Each number is 50 + 15 x the weight over its row's rms, rounded and kept within 0 to 99. Layers, rows and columns count from 0. The size before them is the row's rms in percent of the matrix's.

# k: layer 9 attention key, 64x128, rms 0.278, rows 34-63, columns 0-63
# q: layer 9 attention query, 128x128, rms 0.26, rows 67-95,99-127, columns 0-63
# v: layer 9 attention value, 64x128, rms 0.391, rows 32-37, columns 0-63
# o: layer 9 attention output (transposed), 128x128, rms 0.371, rows 64-69,96-100, columns 0-63
k34 116:51 53 50 66 71 70 42 49 65 56 34 48 57 34 34 87 59 31 79 52 56 27 49 25 78 59 52 82 37 57 76 56 47 50 37 35 44 70 52 51 42 64 40 72 51 51 57 25 34 56 13 57 40 59 63 34 50 83 43 33 41 44 65 45
q67 113:59 34 52 42 71 58 33 53 57 46 29 21 71 42 24 31 60 72 40 29 46 53 65 29 58 72 56 34 45 66 58 74 78 64 81 59 29 70 45 43 43 56 60 72 50 12 51 55 42 53 45 52 69 65 33 46 29 42 44 30 41 29 48 70
q99 089:46 32 42 47 40 66 33 57 48 50 38 65 47 20 34 67 29 48 32 14 70 43 34 59 87 27 44 35 65 70 37 31 68 63 46 50 59 53 25 28 44 31 62 57 48 34 38 64 52 57 30 77 59 57 00 60 36 26 46 43 51 38 73 54
k35 116:46 48 71 43 62 42 30 40 54 57 39 45 78 36 10 60 80 50 39 47 45 54 49 62 50 69 53 55 29 28 48 42 63 55 80 60 54 67 22 40 56 33 58 51 58 40 66 66 17 47 35 44 55 88 43 57 48 36 24 49 34 37 80 67
q68 116:42 30 47 29 66 64 46 57 37 63 29 58 44 46 64 52 55 61 50 41 53 57 62 34 79 53 57 62 78 41 49 49 87 84 60 33 37 39 45 48 41 66 52 27 73 51 58 50 41 57 37 40 42 63 62 56 43 53 21 57 36 41 64 60
q100 088:63 53 42 33 70 32 66 48 47 73 50 57 35 59 63 58 68 43 54 39 43 58 27 46 76 51 49 38 22 31 45 64 68 37 36 76 64 55 55 57 26 58 44 31 51 20 62 45 56 58 51 47 53 63 34 35 47 39 77 52 36 44 74 38
k36 116:51 29 40 29 37 50 43 58 40 58 52 36 14 70 85 53 54 47 64 41 74 48 45 81 71 56 57 47 27 34 44 60 45 45 46 47 41 90 37 59 30 44 45 18 66 25 52 55 60 61 51 37 69 63 47 59 76 56 49 16 50 36 76 41
q69 122:58 54 77 24 29 34 30 48 52 06 36 40 57 66 67 31 78 64 52 59 48 69 53 37 63 37 59 39 43 70 57 43 34 78 29 43 44 35 79 48 39 51 40 40 35 65 59 49 41 58 41 19 54 57 68 56 62 42 49 28 53 44 62 49
q101 078:74 57 59 55 37 54 45 34 28 22 46 33 57 41 81 50 57 47 59 45 47 57 53 48 73 51 44 59 40 61 59 36 60 71 84 77 51 43 43 72 34 24 68 59 25 49 63 51 62 49 45 27 65 47 91 56 51 47 48 50 28 35 73 63
k37 124:51 48 56 18 66 70 48 54 48 32 24 57 42 58 74 60 50 29 67 55 43 47 60 70 67 63 35 63 60 63 42 35 09 35 65 40 57 36 61 39 38 23 51 56 49 45 78 50 67 51 69 36 48 50 34 56 66 67 55 39 59 35 56 50
q70 113:66 50 27 47 37 16 43 32 47 79 65 49 33 40 41 13 30 67 64 44 72 77 45 37 49 35 61 64 52 54 63 14 44 32 32 46 30 65 60 16 58 56 67 59 41 60 47 53 26 65 70 46 52 73 68 46 48 37 51 52 53 20 43 52
q102 085:67 58 44 43 54 39 33 50 43 67 44 50 47 27 42 31 87 50 58 54 76 65 53 36 43 58 31 49 64 49 48 01 56 78 40 63 67 59 77 12 39 57 39 75 28 72 46 49 63 71 59 62 71 62 34 57 67 41 66 64 55 47 57 38
k38 116:78 61 40 77 56 39 54 30 54 57 24 53 50 64 40 40 68 50 70 37 71 56 71 31 47 56 29 77 59 57 69 21 48 49 30 44 58 82 62 19 51 75 26 44 66 53 46 19 38 35 58 46 71 60 61 42 39 07 49 74 50 53 45 70
q71 122:31 37 62 39 20 42 42 63 55 43 54 29 43 62 54 37 61 63 43 33 72 41 44 52 70 48 54 19 57 26 62 47 70 70 50 58 39 80 37 38 29 47 53 53 52 56 56 43 72 62 74 53 40 49 58 50 27 54 61 50 42 34 41 54
q103 085:41 42 52 16 40 69 47 46 37 44 68 37 48 78 45 39 51 40 41 62 56 61 50 56 58 59 41 35 41 34 35 37 34 35 44 38 52 41 43 41 39 77 58 00 53 61 40 69 26 47 63 62 53 42 39 26 41 51 44 49 62 31 55 55
k39 124:44 59 40 56 39 56 60 53 59 44 51 64 44 50 60 47 53 53 58 17 58 52 41 45 67 58 61 00 39 40 66 38 67 51 35 45 73 65 44 54 33 39 76 26 41 63 57 29 33 68 58 45 41 53 46 20 51 56 38 21 38 48 63 69
q72 126:28 46 42 64 47 68 41 56 62 30 75 47 55 78 53 43 42 34 67 40 46 49 49 14 53 53 66 38 55 38 60 75 43 55 53 61 54 48 17 50 70 40 60 57 50 47 60 12 61 49 29 51 34 55 34 82 58 24 79 56 40 55 40 40
q104 088:53 41 48 62 73 67 27 38 58 43 44 70 75 16 34 45 50 56 48 52 60 43 57 37 48 92 44 21 57 37 42 44 53 46 51 80 71 65 56 49 68 53 23 62 35 54 57 53 68 56 47 28 31 83 65 66 66 60 45 63 57 82 66 45
k40 121:58 43 38 59 53 50 60 47 50 23 45 44 49 71 35 58 51 45 56 64 52 62 53 45 20 77 26 08 77 28 66 53 41 43 60 80 67 68 58 50 47 63 35 74 57 42 55 58 60 56 44 37 47 79 72 74 49 68 82 27 35 53 47 50
q73 120:70 64 49 35 51 36 16 55 14 76 58 56 41 51 45 37 45 45 60 46 48 17 37 17 21 65 59 27 45 51 53 64 58 54 54 57 43 30 45 43 34 63 56 65 50 70 40 48 55 58 29 52 47 77 36 30 38 60 56 38 54 55 52 28
q105 079:63 56 34 58 46 76 46 88 49 65 26 59 41 46 50 33 43 65 34 43 42 49 50 30 48 54 58 32 33 57 57 36 55 16 23 22 38 35 33 32 47 31 59 68 46 54 55 48 49 69 66 62 59 56 24 63 45 67 55 58 84 61 11 50
k41 119:79 76 74 36 37 56 61 35 39 64 73 47 55 63 36 47 58 21 35 73 39 40 58 52 11 48 37 43 29 44 86 45 64 50 38 21 45 55 39 53 47 60 39 73 34 66 54 25 35 48 53 30 47 55 36 36 44 44 40 41 67 75 34 34
q74 118:67 57 52 36 52 35 67 26 43 41 58 32 57 46 37 52 53 84 36 25 39 31 68 46 64 57 61 76 67 35 56 71 26 45 67 40 54 69 48 73 30 59 47 40 44 68 51 47 41 33 89 54 47 47 57 54 65 60 53 52 70 59 56 44
q106 079:48 71 35 58 36 53 61 59 59 54 77 49 62 29 53 46 47 70 45 55 55 44 42 34 56 45 50 67 60 67 24 46 20 53 66 14 32 56 71 74 32 56 46 53 66 74 45 49 53 39 61 72 60 52 39 57 64 43 41 41 68 33 49 52
k42 117:33 47 35 31 43 64 71 36 74 55 51 47 53 35 46 32 43 51 49 39 56 60 53 59 73 51 50 80 75 48 45 49 53 47 72 46 51 26 28 54 24 62 52 96 35 67 54 40 76 42 52 43 69 71 17 47 46 49 48 55 49 41 78 58
q75 118:53 59 78 58 64 41 53 40 31 58 67 76 69 55 66 90 52 43 39 90 50 83 43 45 68 43 61 51 58 58 48 97 76 40 30 39 71 54 44 42 76 48 76 77 60 62 47 43 44 59 58 54 71 29 71 29 43 42 40 35 44 33 59 68
q107 095:33 69 75 59 63 52 58 20 41 37 55 84 30 43 47 41 56 54 37 62 54 62 14 39 43 43 45 70 48 69 78 75 61 59 37 37 55 58 51 46 49 54 82 39 32 72 65 52 45 44 50 58 68 19 68 31 45 47 75 16 34 41 41 61
k43 120:42 48 60 23 54 56 31 40 44 50 24 71 50 46 26 52 65 36 39 74 65 61 56 51 33 49 60 50 74 75 80 52 36 52 39 45 78 61 43 67 46 58 83 47 54 62 61 51 55 54 67 29 66 41 68 46 59 25 69 38 42 59 25 62
q76 120:86 37 52 59 57 50 56 58 48 36 55 62 51 64 49 34 35 27 59 43 65 43 45 71 52 55 39 18 54 43 42 41 49 71 79 54 48 06 40 35 55 71 23 59 71 34 52 63 51 82 38 30 51 26 54 37 54 29 53 36 62 69 54 52
q108 084:85 69 39 47 65 37 70 58 40 41 36 51 64 49 48 56 47 22 56 52 46 83 36 45 58 50 65 19 52 43 50 29 44 79 61 55 21 21 66 31 67 49 59 66 90 54 62 51 66 68 42 49 41 24 65 56 59 27 64 29 78 52 59 62
k44 118:82 73 25 42 61 54 42 45 46 65 60 57 43 52 31 36 34 25 56 30 42 66 47 60 61 44 55 16 55 57 69 38 33 51 29 66 33 33 65 64 73 49 51 48 41 47 52 66 55 71 27 23 16 37 41 47 48 40 47 56 64 65 57 51
q77 116:46 62 50 54 47 49 43 52 63 68 41 43 34 46 75 49 40 67 61 38 65 50 64 19 40 41 42 71 74 25 33 63 66 18 50 45 72 32 46 42 51 87 65 42 65 50 33 29 64 55 56 14 38 55 62 68 67 43 39 48 44 37 53 70
q109 098:33 54 65 62 71 31 57 31 64 48 51 66 30 56 24 42 64 48 45 25 35 38 59 49 48 20 45 40 41 52 50 51 48 50 62 56 39 42 61 40 55 73 62 56 81 47 65 71 50 42 56 15 65 44 40 29 56 43 26 41 37 30 46 48
k45 121:51 41 64 43 55 60 28 53 51 28 70 52 47 30 67 51 46 55 47 29 67 38 58 54 18 25 63 43 61 44 41 57 58 48 51 37 60 47 44 43 45 63 36 65 57 56 46 14 53 31 53 62 43 58 69 59 45 42 63 27 21 25 87 51
q78 125:75 31 36 77 70 50 60 36 43 55 54 23 40 50 43 61 56 69 64 47 56 53 64 56 61 36 23 47 69 56 20 38 28 65 71 52 57 54 79 55 48 66 50 49 50 30 47 48 64 69 66 44 41 58 92 62 54 58 41 47 53 77 42 67
q110 086:56 42 51 62 58 55 55 68 71 46 39 37 30 59 90 65 45 53 55 38 56 47 48 68 62 61 25 40 44 42 25 45 53 32 46 57 37 52 59 18 50 40 62 63 30 67 63 49 56 70 57 24 46 45 55 36 43 41 43 55 67 82 44 55
k46 119:37 32 47 79 72 64 46 37 54 56 36 61 35 37 51 42 51 61 57 36 73 43 34 68 56 47 40 55 63 41 37 39 21 66 41 60 26 60 64 42 49 52 65 45 38 46 55 75 40 73 69 34 79 47 36 34 41 17 70 50 72 60 34 60
q79 130:52 54 48 56 37 31 51 42 53 60 54 22 58 26 66 52 54 43 49 55 61 76 55 61 46 42 26 38 53 59 27 36 44 68 38 37 56 49 48 59 67 33 43 55 48 18 23 62 38 69 55 31 39 50 00 49 35 72 46 42 65 55 49 27
q111 077:49 67 62 51 52 53 37 69 20 60 72 65 51 48 36 54 58 48 51 54 24 74 43 48 42 27 47 40 46 57 27 28 49 61 41 42 55 66 56 53 43 42 37 47 57 18 50 85 69 63 43 46 46 42 36 34 61 46 37 73 48 44 56 44
k47 117:39 52 29 45 49 66 46 58 71 67 56 65 37 31 28 32 69 50 50 71 29 51 55 60 28 34 29 64 46 59 65 21 57 38 45 54 58 44 23 26 56 46 29 74 73 29 40 69 35 69 68 46 37 39 48 33 60 67 80 49 64 19 40 49
q80 120:36 36 75 36 38 39 42 57 34 70 41 63 38 77 62 50 48 49 44 53 69 14 51 65 64 68 53 45 52 27 56 61 79 36 58 55 79 35 56 59 53 34 84 61 32 35 34 28 55 64 61 50 44 58 54 60 48 39 28 49 48 63 42 41
q112 085:54 63 54 44 07 49 36 57 49 38 47 50 44 56 68 41 68 58 67 40 48 35 30 66 34 31 43 54 56 41 71 43 76 68 66 45 32 45 49 28 50 58 64 73 51 36 56 50 46 51 57 46 87 54 74 54 64 71 67 54 65 42 31 36
k48 117:66 63 52 35 46 61 51 42 44 25 53 67 52 61 83 53 34 40 36 52 71 58 42 83 36 74 64 54 70 29 62 50 61 32 67 39 55 38 65 38 65 29 55 69 43 09 37 47 29 39 55 59 64 27 80 32 34 46 23 34 79 74 44 24
q81 122:47 22 49 50 43 51 42 33 51 53 68 00 38 40 57 44 60 26 62 45 51 48 65 70 88 47 62 56 56 50 62 44 43 70 29 51 75 34 19 46 91 43 69 84 35 65 59 56 25 57 56 45 69 71 76 53 50 51 44 44 44 64 24 34
q113 084:31 29 47 45 49 57 28 42 48 54 48 46 42 43 61 29 51 42 40 32 30 38 49 44 54 71 71 74 55 31 60 59 19 68 44 22 20 67 27 59 76 30 54 68 30 47 22 69 26 84 85 63 58 47 59 59 62 47 48 46 28 59 60 55
k49 122:60 49 45 34 67 52 40 22 35 68 84 20 51 55 48 50 76 74 55 49 01 38 37 44 56 70 65 52 63 41 51 50 17 66 21 38 45 46 22 44 62 27 37 44 57 37 44 20 37 57 52 57 75 61 53 57 49 47 21 43 46 74 45 62
q82 116:65 49 52 64 70 55 57 66 34 29 26 03 11 59 26 77 45 42 66 68 54 21 56 65 53 28 52 38 37 56 53 57 76 75 59 41 45 47 39 44 78 72 52 30 51 63 42 42 47 37 52 53 23 49 48 44 44 34 41 66 25 37 56 43
q114 090:51 49 49 66 56 68 64 81 43 42 43 44 16 52 35 53 23 33 68 66 87 48 65 61 61 28 57 39 63 47 46 61 57 35 60 86 43 38 46 57 48 52 45 48 40 50 43 68 41 34 28 52 29 48 51 68 35 52 50 69 25 46 61 38
k50 120:61 59 58 64 47 44 65 62 52 40 57 36 30 54 50 74 54 17 81 81 70 57 51 60 53 29 45 38 57 31 56 47 37 19 55 93 54 44 38 60 60 55 30 35 44 59 51 68 29 44 64 23 43 44 35 56 54 29 67 50 36 47 64 65
q83 115:53 56 33 73 47 67 61 80 35 45 56 46 66 53 66 42 50 51 43 17 56 58 71 57 46 51 26 39 38 66 73 40 47 25 64 64 49 50 49 41 60 42 53 48 61 48 03 53 71 39 36 43 87 53 17 39 61 31 42 66 47 28 14 44
q115 083:46 40 78 18 50 34 70 48 35 66 52 35 72 37 69 62 62 40 66 23 31 23 43 52 15 29 46 45 94 47 62 26 33 31 28 26 68 61 41 71 68 44 44 51 67 14 56 69 53 50 55 40 51 66 40 55 43 31 69 73 43 51 48 48
k51 110:64 52 42 24 46 41 67 47 27 43 89 54 70 32 79 26 53 40 52 26 44 32 57 41 35 70 42 36 74 50 52 32 52 23 66 51 68 64 46 76 50 29 39 59 55 30 49 66 43 50 56 59 35 56 40 54 69 34 41 61 43 36 52 45
q84 121:59 92 35 68 58 42 39 64 41 32 60 45 30 55 41 29 63 43 49 60 62 51 26 70 51 23 46 66 61 17 46 52 31 65 65 67 53 57 68 27 30 36 43 63 46 56 47 63 56 69 34 36 25 49 38 44 50 46 56 39 35 49 74 62
q116 087:49 50 48 48 64 61 31 54 51 19 42 38 65 52 35 47 48 65 62 59 38 37 51 66 44 61 38 87 72 32 39 42 36 58 69 46 71 54 15 49 50 73 61 47 49 56 70 35 37 28 72 52 57 32 41 61 40 63 17 28 29 61 97 39
k52 114:56 65 62 56 46 41 53 50 32 09 25 54 68 58 24 42 42 52 62 31 34 45 59 97 71 67 44 69 44 49 33 51 54 49 30 50 35 37 50 25 35 64 63 52 22 64 33 42 36 37 41 45 27 28 33 66 74 30 34 53 20 58 50 41
q85 112:45 44 53 40 28 35 49 69 47 31 75 24 63 45 58 31 60 54 35 58 75 38 25 39 58 61 45 60 41 22 59 48 46 75 69 00 41 44 60 71 47 46 56 59 31 31 51 28 64 56 54 55 85 52 61 60 85 53 32 61 15 49 47 62
q117 080:58 80 21 54 62 47 57 59 43 30 64 68 37 50 73 26 73 61 33 64 54 77 36 60 43 69 62 64 57 46 47 48 35 66 64 32 05 48 49 73 32 11 70 42 39 44 31 51 63 43 30 50 44 43 64 48 50 42 47 60 31 52 64 65
k53 113:34 94 21 50 51 74 47 50 75 26 59 51 34 60 54 45 37 50 39 53 57 37 52 47 47 53 50 51 72 40 44 71 48 53 83 16 28 61 47 76 33 37 82 34 52 63 47 25 39 68 47 84 74 51 60 63 57 51 29 41 28 59 69 56
q86 121:40 69 53 61 55 74 35 44 62 42 26 31 60 67 40 20 29 53 71 76 65 48 49 17 72 46 51 45 32 59 28 56 21 39 69 24 51 51 37 56 72 33 26 40 72 53 47 62 76 63 53 34 33 56 33 33 81 31 54 51 42 21 45 26
q118 091:58 61 46 46 64 52 54 43 73 39 61 36 37 52 40 46 30 50 40 47 39 69 41 43 60 40 46 61 44 84 36 62 48 54 68 70 46 39 77 41 45 51 27 56 37 67 53 48 58 27 65 46 42 42 40 30 92 48 36 38 69 76 48 65
k54 122:66 62 55 29 39 70 84 29 75 56 69 39 47 66 39 49 41 43 53 64 53 61 61 45 45 40 42 56 70 60 51 63 64 69 68 62 56 54 68 29 58 18 28 53 59 67 52 48 51 47 52 59 41 67 48 54 72 42 48 47 20 47 42 77
q87 117:33 41 52 53 59 26 34 43 24 57 73 60 50 55 47 35 53 72 25 82 30 44 74 47 61 45 23 12 33 49 55 49 46 60 54 35 34 66 51 39 37 39 62 39 73 48 79 62 54 41 77 59 66 60 36 56 45 46 41 39 40 77 68 57
q119 090:47 41 63 19 58 48 60 62 71 54 67 42 30 45 42 27 55 27 36 50 19 63 49 24 44 31 67 56 36 47 29 90 60 46 57 37 22 72 42 41 34 47 69 64 71 58 56 63 61 39 56 51 55 62 65 38 40 40 29 37 27 49 31 44
k55 120:52 53 52 27 70 43 43 47 32 66 59 32 37 84 40 16 28 55 54 55 41 54 72 40 49 48 45 45 59 42 19 42 48 43 53 45 29 73 59 32 51 36 65 57 42 79 68 61 64 59 37 50 56 44 76 50 33 52 71 73 38 10 58 44
q88 114:53 77 50 52 45 74 35 55 56 28 73 44 60 29 42 72 58 35 41 53 17 67 82 43 60 24 45 52 74 62 30 55 62 54 64 53 49 44 33 49 61 54 37 64 50 76 54 34 72 74 47 55 46 48 60 82 19 32 56 56 44 48 54 47
q120 095:35 59 78 34 61 42 39 56 65 45 73 49 43 55 26 35 34 49 65 53 54 56 59 31 34 52 59 66 71 71 61 37 54 44 46 62 63 43 36 51 47 39 78 44 47 68 51 71 68 31 39 51 58 36 28 29 45 00 43 39 49 44 73 58
k56 111:37 39 45 41 40 34 45 54 44 49 44 46 47 46 30 55 47 45 58 25 17 64 67 48 40 38 54 62 67 61 55 57 45 14 31 52 46 52 25 72 36 71 67 69 57 66 35 53 49 59 79 35 71 21 65 44 48 46 59 20 73 11 55 55
q89 121:50 52 61 46 64 45 64 39 65 38 57 37 70 40 44 23 44 52 27 59 76 47 37 47 69 55 82 57 49 50 46 39 53 58 43 46 81 48 39 46 58 42 47 52 24 60 46 23 67 49 50 58 65 60 20 24 45 41 66 22 49 58 64 32
q121 086:63 38 69 34 48 66 48 31 65 45 47 69 70 51 54 32 57 46 43 49 56 55 50 35 77 59 32 59 43 15 72 53 48 32 30 37 73 66 63 83 57 48 94 47 52 18 35 51 56 43 42 65 61 64 46 58 53 57 71 42 46 60 59 83
k57 113:89 59 81 49 43 53 66 33 50 58 26 58 81 71 43 60 61 53 52 33 46 46 23 57 64 42 54 51 57 45 60 45 52 35 47 16 67 72 35 56 49 45 63 48 61 61 36 50 62 33 53 64 34 35 53 41 26 81 80 26 53 40 42 39
q90 126:68 40 34 54 45 32 47 59 68 16 45 58 42 58 29 42 44 51 46 36 41 34 50 36 29 61 28 63 57 71 81 38 50 46 17 27 63 42 58 59 59 49 41 38 57 36 62 60 76 76 49 45 54 68 48 54 32 29 71 45 51 20 39 54
q122 080:61 61 60 48 50 56 32 53 61 36 56 52 08 44 38 45 77 56 64 82 55 36 69 56 51 47 52 70 50 36 81 41 59 58 51 44 71 80 57 65 33 48 38 30 36 57 59 40 54 38 50 45 60 60 81 49 60 34 46 73 42 67 52 82
k58 120:47 41 42 72 42 42 24 65 40 36 55 49 44 51 46 65 89 40 53 49 71 47 49 51 47 34 60 75 55 30 70 43 63 39 51 58 32 64 47 34 43 53 42 47 52 57 69 60 54 54 53 62 61 30 70 71 60 42 32 68 59 62 46 50
q91 128:56 32 47 55 40 28 69 50 42 30 62 28 37 37 52 48 57 65 29 54 41 82 52 29 43 46 25 63 40 37 33 35 67 30 57 48 63 46 68 47 38 66 52 60 44 61 38 67 74 40 30 38 32 48 44 53 37 49 32 54 76 48 06 44
q123 090:49 57 37 49 25 15 39 66 41 84 71 37 56 45 30 12 39 59 39 46 55 93 54 34 66 55 31 60 42 19 51 57 62 58 41 59 26 58 58 41 48 72 51 69 17 47 39 55 55 66 58 53 46 50 57 49 68 43 34 42 45 50 53 26
k59 125:54 30 52 39 55 40 48 58 58 44 59 55 62 34 44 31 50 48 18 72 42 68 69 34 74 89 44 46 37 41 58 57 26 50 56 35 27 47 36 29 37 95 63 46 71 64 26 67 57 52 47 66 48 66 56 60 63 49 31 39 62 63 51 47
q92 123:44 28 51 24 72 50 46 31 74 48 64 76 55 53 45 15 73 59 27 43 47 57 13 43 61 58 58 37 69 34 35 42 13 28 47 50 73 79 52 54 77 61 39 26 66 40 34 61 13 53 61 36 45 46 51 47 46 25 49 51 35 64 34 48
q124 094:43 48 49 53 54 54 71 41 49 64 62 55 58 30 32 52 95 48 59 48 63 61 47 12 55 50 41 71 46 34 43 57 39 71 46 64 78 43 58 51 57 35 57 65 64 36 48 43 56 41 24 38 49 40 42 42 55 42 57 42 40 58 50 49
k60 128:54 60 36 57 51 44 74 34 52 80 45 62 35 59 46 43 58 47 33 17 45 38 35 57 35 26 46 46 68 36 65 31 37 66 49 55 59 32 50 33 55 64 82 12 61 61 62 40 51 68 25 32 59 45 55 53 49 46 60 50 23 51 40 42
q93 118:66 50 50 40 31 69 33 27 42 36 53 50 81 48 43 34 34 50 20 53 99 20 64 64 63 61 54 58 53 28 25 41 53 40 46 73 43 46 49 48 46 76 57 26 58 69 48 39 62 50 51 38 57 40 59 75 38 53 44 50 65 49 48 32
q125 081:55 63 53 58 35 42 26 66 54 44 12 64 65 51 49 25 47 32 57 57 55 51 67 51 88 39 53 58 69 31 37 43 69 45 63 42 51 83 53 45 28 37 46 16 51 69 57 52 81 76 27 43 48 28 43 65 54 39 35 48 74 40 47 62
k61 117:63 54 40 47 53 40 55 55 54 33 64 70 80 54 38 39 38 30 72 66 70 70 63 45 76 45 66 39 55 13 65 45 64 22 45 47 38 44 65 60 33 52 60 54 76 71 28 51 63 47 50 13 71 51 45 47 35 42 29 41 52 26 50 45
q94 126:52 61 49 08 75 76 30 70 45 65 73 45 48 27 28 48 33 39 73 40 33 31 46 62 47 56 45 39 24 35 68 45 19 43 61 32 56 68 59 36 44 37 41 11 40 55 23 50 67 60 44 69 49 45 44 44 47 39 49 44 44 28 50 42
q126 093:39 68 17 71 62 42 33 64 51 62 63 47 63 40 49 35 35 41 25 49 52 51 70 40 68 53 65 47 45 58 60 27 27 79 45 34 55 56 37 31 60 38 60 52 54 61 41 71 72 58 31 79 30 41 50 48 62 37 41 80 50 34 48 62
k62 123:35 66 44 47 32 32 32 48 33 87 51 25 68 46 61 57 60 38 45 59 42 36 74 69 47 48 47 45 58 33 62 41 58 57 21 65 71 36 74 27 40 52 55 73 47 60 37 53 65 57 45 87 45 41 65 44 46 24 34 69 43 55 56 54
q95 124:57 52 53 45 52 68 52 74 53 50 44 49 62 37 51 69 32 63 51 58 31 65 36 61 43 46 67 75 38 54 56 34 75 45 55 65 40 00 38 61 44 54 60 63 52 40 68 58 47 37 79 58 59 72 58 18 36 34 51 69 42 58 53 69
q127 086:50 73 47 25 62 49 58 68 53 48 44 43 56 48 53 79 70 36 56 53 67 52 52 64 53 27 45 71 49 33 67 46 73 26 48 56 26 07 61 63 51 51 43 47 53 16 61 49 46 47 91 67 31 66 55 56 47 39 61 64 42 62 60 67
k63 116:53 53 36 37 50 48 81 48 44 45 43 19 35 62 48 54 53 50 44 36 40 44 62 57 59 87 69 80 25 54 51 59 42 52 54 45 45 37 50 34 45 26 48 69 55 35 33 91 53 64 76 56 40 66 57 45 34 37 56 65 51 55 14 59
v32 125:36 37 65 48 31 39 42 46 50 38 52 17 58 52 33 37 25 54 40 32 62 46 53 74 46 47 32 51 57 69 55 74 51 68 47 75 31 57 32 29 57 61 25 54 78 43 38 42 68 75 48 75 50 69 39 48 34 65 63 37 55 65 56 39
o64 125:55 20 34 57 59 57 48 38 43 53 46 26 35 49 50 36 54 55 16 38 58 51 47 53 43 42 38 63 41 47 49 53 37 70 43 75 37 41 59 65 60 50 37 48 41 12 38 48 53 40 58 82 74 53 48 72 35 44 58 29 53 53 36 43
o96 106:47 77 62 43 47 44 50 63 56 49 54 78 56 52 52 68 45 42 80 70 43 53 42 34 45 64 67 37 65 43 61 56 57 33 58 27 63 56 41 34 42 43 72 40 71 60 59 53 34 59 51 13 31 40 62 29 65 41 48 75 48 52 51 54
v33 129:35 22 46 57 36 42 58 45 65 52 41 41 33 46 49 56 51 64 20 49 44 28 53 85 52 44 33 36 58 40 56 41 44 55 66 46 46 54 66 64 61 58 57 50 43 75 31 35 61 34 67 55 77 30 59 27 53 86 39 61 45 57 59 73
o65 128:29 57 41 47 54 60 57 31 39 59 26 47 63 62 62 39 48 58 23 47 52 31 70 60 47 71 32 53 41 53 54 20 32 40 33 35 75 75 51 48 50 44 45 29 52 39 47 23 70 55 18 49 56 48 29 65 68 86 69 40 56 49 34 75
o97 099:62 37 61 49 42 34 29 60 59 51 84 50 48 36 31 50 52 50 74 52 49 74 25 39 42 25 65 48 51 52 41 76 61 60 58 67 29 23 53 57 46 48 42 66 45 54 64 66 28 41 90 61 34 62 51 40 27 12 39 57 52 45 54 23
v34 117:24 32 54 33 60 42 75 66 50 60 47 71 49 71 41 67 51 52 60 61 38 43 52 49 54 36 25 42 38 56 73 39 62 45 46 18 45 44 77 66 43 41 30 34 55 45 69 25 68 32 16 58 72 64 23 52 22 28 48 55 39 47 46 24
o66 122:59 45 20 66 38 28 78 49 40 53 16 64 48 44 66 33 55 41 37 35 51 38 32 63 37 45 33 63 34 47 58 44 53 55 46 38 34 51 56 46 73 33 55 36 25 49 56 38 63 28 42 25 78 61 67 36 58 37 43 80 45 50 38 05
o98 106:50 56 77 39 55 68 31 60 55 52 84 29 37 62 39 54 54 50 58 51 52 59 79 48 57 47 64 42 61 41 33 53 50 61 54 71 68 53 50 43 35 67 41 64 67 41 44 67 27 83 57 72 17 37 34 62 47 56 48 20 64 58 61 99
v35 117:39 65 57 58 25 18 48 52 54 33 61 30 59 73 54 61 54 58 32 59 58 42 80 61 46 29 50 59 38 57 38 32 03 44 23 70 59 45 42 57 50 69 40 64 58 45 83 45 45 53 69 13 56 75 57 53 70 75 40 42 62 47 56 55
o67 119:47 21 45 53 37 25 28 58 56 34 54 47 46 60 23 64 64 53 34 35 46 52 76 63 50 54 51 47 72 35 49 43 48 22 57 47 51 60 56 85 48 52 47 44 44 50 99 59 77 82 64 37 79 44 45 49 46 57 49 69 45 54 65 40
o99 105:59 67 64 49 68 75 67 41 39 66 36 51 45 41 83 35 37 45 61 57 50 51 44 46 66 60 62 64 38 47 37 53 66 72 51 50 43 34 46 18 44 42 56 47 52 46 00 49 37 16 39 70 27 49 56 56 53 28 36 24 59 51 24 58
v36 120:22 52 46 80 52 55 61 63 37 47 60 29 59 60 50 61 55 27 57 40 46 61 49 47 57 29 46 46 32 49 71 76 92 59 46 52 42 57 60 33 60 48 60 70 20 45 64 45 50 48 59 40 43 71 53 73 29 42 45 52 78 33 50 81
o68 124:62 51 32 50 64 57 37 23 27 43 47 56 47 25 35 53 57 43 42 37 53 42 44 38 66 20 52 30 51 53 61 68 72 49 43 41 64 38 58 36 75 41 53 63 26 35 58 52 42 43 51 49 30 82 58 35 70 41 71 60 42 63 67 50
o100 110:44 51 73 39 38 19 73 77 69 60 47 45 55 61 58 50 47 58 65 50 42 53 60 47 41 79 63 66 48 49 34 44 31 54 64 59 47 57 35 65 28 65 51 31 66 70 51 54 62 54 47 64 69 14 41 64 28 49 15 35 39 37 39 35
v37 124:50 51 57 67 67 57 50 56 62 37 47 48 44 68 36 54 98 57 46 15 60 70 76 48 53 34 57 29 40 52 33 51 41 54 76 33 59 53 60 61 57 41 16 67 66 45 39 47 49 45 50 34 57 52 59 58 18 70 47 80 26 45 26 50
o69 133:40 25 46 35 52 52 61 55 51 59 64 39 58 34 34 54 74 81 77 60 61 36 56 83 38 37 51 39 62 44 18 31 43 66 38 53 58 26 53 46 56 48 50 42 57 60 55 39 75 46 47 78 57 29 38 49 65 46 43 97 53 36 48 20